Weights of a small transformer language model: MLP 320 SwiGLU, rotary positions.
Each number is 200 + 40 x the weight over its row's rms, rounded and kept within 0 to 999. Layers, rows and columns count from 0. The size before them is the row's rms in percent of the matrix's.

# up: layer 2 MLP up, 320x128, rms 0.0573, rows 313-319, columns 0-127
# down: layer 2 MLP down (transposed), 320x128, rms 0.055, rows 313-319, columns 0-127
# gate: layer 2 MLP gate, 320x128, rms 0.0593, rows 314-319, columns 0-127
up313,038,194,208,184,215,220,201,181,222,203,206,191,197,193,220,229,212,207,166,201,174,212,150,209,185,165,194,151,195,197,214,241,138,201,145,237,176,170,204,204,192,222,188,156,223,190,175,222,219,139,200,256,196,217,218,195,213,185,196,217,174,220,153,191,162,190,218,198,182,161,199,220,151,231,208,218,215,205,169,200,196,186,220,194,232,218,181,212,159,158,237,191,223,229,0,208,198,211,313,205,265,182,247,224,175,182,194,219,202,186,183,245,197,181,143,277,211,209,203,186,180,230,161,221,161,196,169,209,207
down313,022,210,192,147,234,172,183,244,211,256,86,195,228,265,159,194,185,213,223,248,152,210,131,260,108,173,236,230,209,118,233,252,174,225,175,126,266,199,194,175,204,174,221,185,265,239,157,242,118,150,204,197,186,169,275,202,214,211,138,237,184,139,134,173,124,187,208,219,207,245,182,200,205,254,186,159,214,142,212,172,188,295,190,177,187,172,108,187,156,184,149,242,190,221,217,197,168,236,222,171,188,195,260,192,197,167,178,139,181,240,229,161,205,154,234,260,218,245,232,199,180,244,209,133,206,136,189,226,231
gate314,026,181,204,191,201,186,328,187,162,295,191,184,213,191,281,192,175,242,192,201,209,214,240,207,127,220,209,165,206,202,213,186,188,220,208,171,196,271,191,189,236,271,216,234,186,211,170,186,196,198,175,193,133,195,209,236,204,407,210,207,159,197,226,211,223,154,201,168,189,226,189,208,223,156,205,182,162,218,231,169,210,233,274,146,177,214,195,161,230,165,129,205,192,106,89,212,188,202,168,164,228,256,249,182,241,179,217,169,174,210,164,184,171,225,134,144,179,206,213,191,223,206,204,226,297,216,157,168,187
up314,030,231,179,142,178,216,0,184,185,154,156,216,195,205,148,149,212,180,198,196,241,184,216,205,140,197,216,196,217,226,197,195,222,203,225,190,189,208,207,213,195,152,182,213,181,226,155,226,225,153,144,209,181,259,244,251,218,290,190,221,241,203,203,218,169,181,203,164,215,173,201,196,275,199,227,197,173,175,178,189,157,197,150,275,214,211,196,211,182,188,211,205,200,176,117,202,215,244,185,216,205,260,88,207,201,180,200,199,191,225,148,230,151,160,168,198,265,170,217,169,179,173,115,198,182,282,150,197,184
down314,017,179,165,173,149,232,204,142,258,236,198,200,214,152,170,178,322,185,218,201,179,212,174,223,127,243,258,137,178,199,250,244,213,142,194,175,164,232,210,241,200,231,205,254,224,114,231,139,189,155,249,234,194,214,241,172,173,218,246,245,229,230,196,182,271,316,173,219,181,257,174,201,185,280,240,233,204,148,213,216,196,219,211,132,226,207,220,227,194,242,176,159,161,188,208,158,205,190,202,225,107,149,164,246,189,197,214,228,201,189,166,229,122,191,241,194,235,288,169,246,114,135,199,177,246,152,162,168,234
gate315,030,214,179,222,206,229,487,201,187,70,203,210,201,163,231,184,209,223,213,190,166,228,170,191,213,211,172,192,178,251,215,220,193,224,163,226,206,207,207,169,167,145,195,137,169,188,204,164,219,228,186,221,198,237,169,138,203,263,197,206,206,158,213,204,168,183,181,231,144,232,221,229,195,215,178,204,243,202,210,191,178,188,197,160,212,176,214,205,181,180,184,182,216,207,39,198,208,164,169,182,169,184,230,214,166,178,171,224,213,224,179,194,191,196,189,213,164,175,177,226,193,184,115,206,237,200,200,169,200
up315,032,182,214,218,200,186,194,212,175,296,221,193,222,276,295,225,201,183,199,227,177,168,178,198,271,213,194,210,211,179,194,221,202,177,181,196,194,162,212,175,221,246,209,223,220,156,122,213,190,251,224,234,103,188,191,60,215,335,221,183,239,146,213,196,203,198,214,222,214,207,224,208,238,201,190,203,180,158,161,228,202,200,190,234,205,114,213,243,179,226,196,186,217,252,332,177,205,179,280,197,185,171,102,204,188,196,222,240,171,187,194,228,182,184,178,165,197,218,184,194,223,176,134,153,53,177,177,182,208
down315,017,156,222,167,169,182,142,151,185,123,261,216,181,259,215,206,194,101,169,136,231,160,246,260,179,192,204,202,132,211,191,222,155,241,217,181,125,216,236,226,187,197,147,206,171,131,230,214,214,224,257,171,117,233,150,166,154,234,180,181,217,254,240,147,209,216,124,216,230,245,210,185,230,221,201,258,220,205,220,238,187,320,173,220,176,269,207,127,222,185,204,223,215,173,156,215,176,139,144,160,155,177,253,173,227,198,192,194,178,167,244,189,272,173,218,162,169,206,270,122,235,259,220,272,166,199,205,242,170
gate316,030,189,221,229,208,206,441,176,162,278,188,209,206,187,218,212,211,205,205,218,192,198,197,204,251,222,199,206,167,207,186,168,239,170,210,199,200,206,235,161,198,222,201,190,206,196,172,250,228,157,206,181,86,211,205,200,222,173,203,225,187,219,189,197,192,222,188,195,222,190,209,228,202,217,179,201,193,193,181,199,173,212,207,165,208,178,223,201,187,214,222,184,185,234,449,221,212,233,124,190,173,189,124,224,205,239,191,198,178,216,222,164,219,227,206,147,192,206,181,168,211,162,217,220,138,195,203,178,192
up316,035,217,194,244,235,199,131,209,205,289,228,202,199,209,194,208,190,202,201,187,196,185,199,197,230,192,193,214,193,213,200,162,200,209,215,212,210,188,181,162,216,222,213,170,204,211,210,182,208,179,220,184,146,210,178,135,196,302,199,170,215,201,213,214,185,183,196,208,210,215,193,187,194,171,190,187,214,225,209,205,209,211,182,167,183,222,221,206,211,181,196,193,212,210,0,210,201,183,486,200,242,173,245,184,199,180,209,208,200,197,196,194,218,203,231,177,205,169,193,192,199,193,178,171,215,190,228,171,180
down316,015,238,187,263,253,171,181,221,271,234,237,214,161,245,248,207,182,193,269,182,193,127,221,226,190,191,130,208,181,167,179,146,117,212,257,182,175,153,152,144,236,229,243,174,194,168,197,203,233,132,190,183,178,330,118,218,235,128,176,220,276,173,225,173,252,183,179,233,178,121,249,223,183,167,154,205,218,259,228,175,257,190,211,141,223,235,210,171,142,180,222,181,206,200,229,220,208,225,271,242,151,164,209,137,167,211,196,259,211,279,151,225,191,238,251,126,172,204,147,182,226,189,238,146,229,199,181,235,202
gate317,034,167,210,242,206,197,338,235,232,0,214,233,201,159,255,165,179,194,225,176,195,189,182,199,258,222,193,185,179,226,198,199,234,188,223,211,205,228,211,190,180,216,217,219,196,213,194,207,231,206,242,189,206,185,179,221,181,180,235,178,222,203,190,169,187,214,220,207,209,174,246,208,224,189,156,189,188,210,193,198,146,211,170,261,177,194,226,203,217,215,214,207,189,122,197,214,242,187,52,179,190,226,123,199,184,198,194,228,205,195,230,174,225,206,242,208,227,208,173,206,175,178,214,193,152,195,248,198,198
up317,043,220,185,190,213,193,241,204,193,299,184,173,190,225,204,239,196,210,192,208,182,202,194,204,177,195,220,200,177,234,199,190,160,189,176,214,196,228,199,171,193,202,183,213,172,220,226,183,211,258,206,191,139,202,187,214,199,0,202,192,219,183,187,215,216,228,226,227,167,180,199,179,212,172,220,182,206,178,209,187,179,183,196,242,189,182,210,216,215,192,201,206,182,195,257,223,188,184,26,216,182,198,188,194,186,181,187,222,175,197,197,232,206,189,204,163,210,201,203,202,202,219,254,212,217,167,256,177,193
down317,018,186,149,169,173,187,206,199,197,207,260,161,143,252,235,292,210,221,165,251,213,175,276,206,181,250,216,140,188,168,280,209,155,216,200,295,102,226,172,197,222,126,103,98,188,197,195,246,146,228,201,245,186,235,202,214,219,166,172,161,158,192,218,193,263,221,177,233,183,234,111,218,198,202,226,295,140,209,175,240,184,238,206,136,229,206,136,211,233,186,192,159,160,232,195,243,194,202,268,228,176,229,162,179,148,163,186,208,170,148,208,165,202,169,130,242,168,245,191,228,169,198,194,241,185,193,205,260,136
gate318,155,214,265,225,207,199,188,134,170,138,151,205,190,251,273,252,183,155,216,186,156,260,174,205,187,220,222,163,103,234,104,223,137,241,251,157,191,188,200,209,223,151,235,199,237,178,258,261,129,155,181,199,218,262,156,164,245,220,203,215,155,229,218,220,198,198,174,166,164,151,185,195,240,176,123,109,259,222,235,219,183,223,150,223,221,151,243,226,226,206,200,211,126,222,197,217,104,153,201,141,205,154,240,184,193,236,253,192,223,169,188,180,253,199,137,241,127,162,222,233,155,193,159,144,188,200,207,122,156
up318,148,214,173,219,205,218,204,151,135,148,147,175,239,202,221,279,191,207,216,206,151,227,123,268,206,238,212,180,135,233,191,269,130,280,207,116,238,171,198,212,231,204,223,198,227,220,269,245,137,162,185,207,216,223,191,174,230,234,196,201,213,221,259,219,206,168,127,156,135,142,181,160,166,178,140,146,231,219,240,202,193,186,150,256,243,213,227,200,213,237,183,207,164,245,208,163,151,121,173,159,215,168,228,223,193,182,264,197,252,134,227,160,245,220,96,253,192,169,197,210,219,212,183,130,179,160,248,134,108
down318,168,265,224,170,234,247,226,138,177,211,184,173,182,249,166,218,262,241,206,229,186,199,220,382,211,231,233,278,140,189,261,183,147,277,268,129,320,151,151,218,251,208,257,213,210,170,177,248,196,165,213,188,236,204,174,240,193,191,200,222,154,181,184,239,200,209,149,217,163,156,174,191,176,191,157,204,243,209,227,206,211,218,161,208,176,190,221,184,199,190,215,261,183,190,244,170,162,182,182,184,198,205,232,224,247,220,243,220,216,208,170,221,252,206,90,213,181,171,201,235,195,244,136,167,174,160,241,183,105
gate319,033,197,211,195,177,208,195,192,206,0,146,226,195,229,124,201,191,201,185,177,200,182,243,198,202,193,219,203,223,185,199,180,239,192,212,204,205,232,213,158,205,192,185,222,167,221,178,157,193,9,155,221,203,227,176,284,178,200,186,198,232,216,187,211,202,180,170,218,234,217,179,189,151,195,189,192,199,196,215,181,219,217,194,155,196,224,200,183,178,201,189,198,227,234,60,193,225,151,346,215,248,162,296,196,170,159,199,211,217,209,220,246,169,174,201,228,174,207,193,226,221,241,210,222,252,193,209,192,189
up319,028,209,187,196,217,218,284,145,160,3,198,223,213,158,249,224,188,195,189,191,211,235,220,216,128,187,199,190,253,168,186,203,193,179,215,196,195,225,258,168,190,215,238,191,183,211,216,254,180,236,231,178,19,238,283,211,186,156,204,170,203,206,198,202,185,207,217,107,206,242,173,202,149,225,239,192,172,214,223,223,126,202,198,211,147,187,200,177,218,214,203,198,170,141,305,210,188,245,275,208,203,149,187,194,184,188,208,155,217,162,202,240,203,200,146,176,184,189,192,164,225,228,193,221,286,176,165,200,170
down319,019,197,208,133,230,221,81,216,195,180,225,268,224,219,253,192,153,160,213,235,216,139,197,240,174,183,256,159,132,204,192,231,201,221,184,199,81,232,191,176,162,113,145,174,234,168,251,152,163,217,256,167,243,237,244,202,228,205,201,199,148,174,152,180,143,295,233,187,284,282,169,197,241,220,128,264,221,156,232,210,221,147,173,205,193,268,198,227,133,245,207,242,222,227,215,215,248,161,173,232,204,220,144,198,211,195,190,251,163,182,186,135,182,211,230,226,141,201,244,237,184,161,153,252,201,197,185,240,224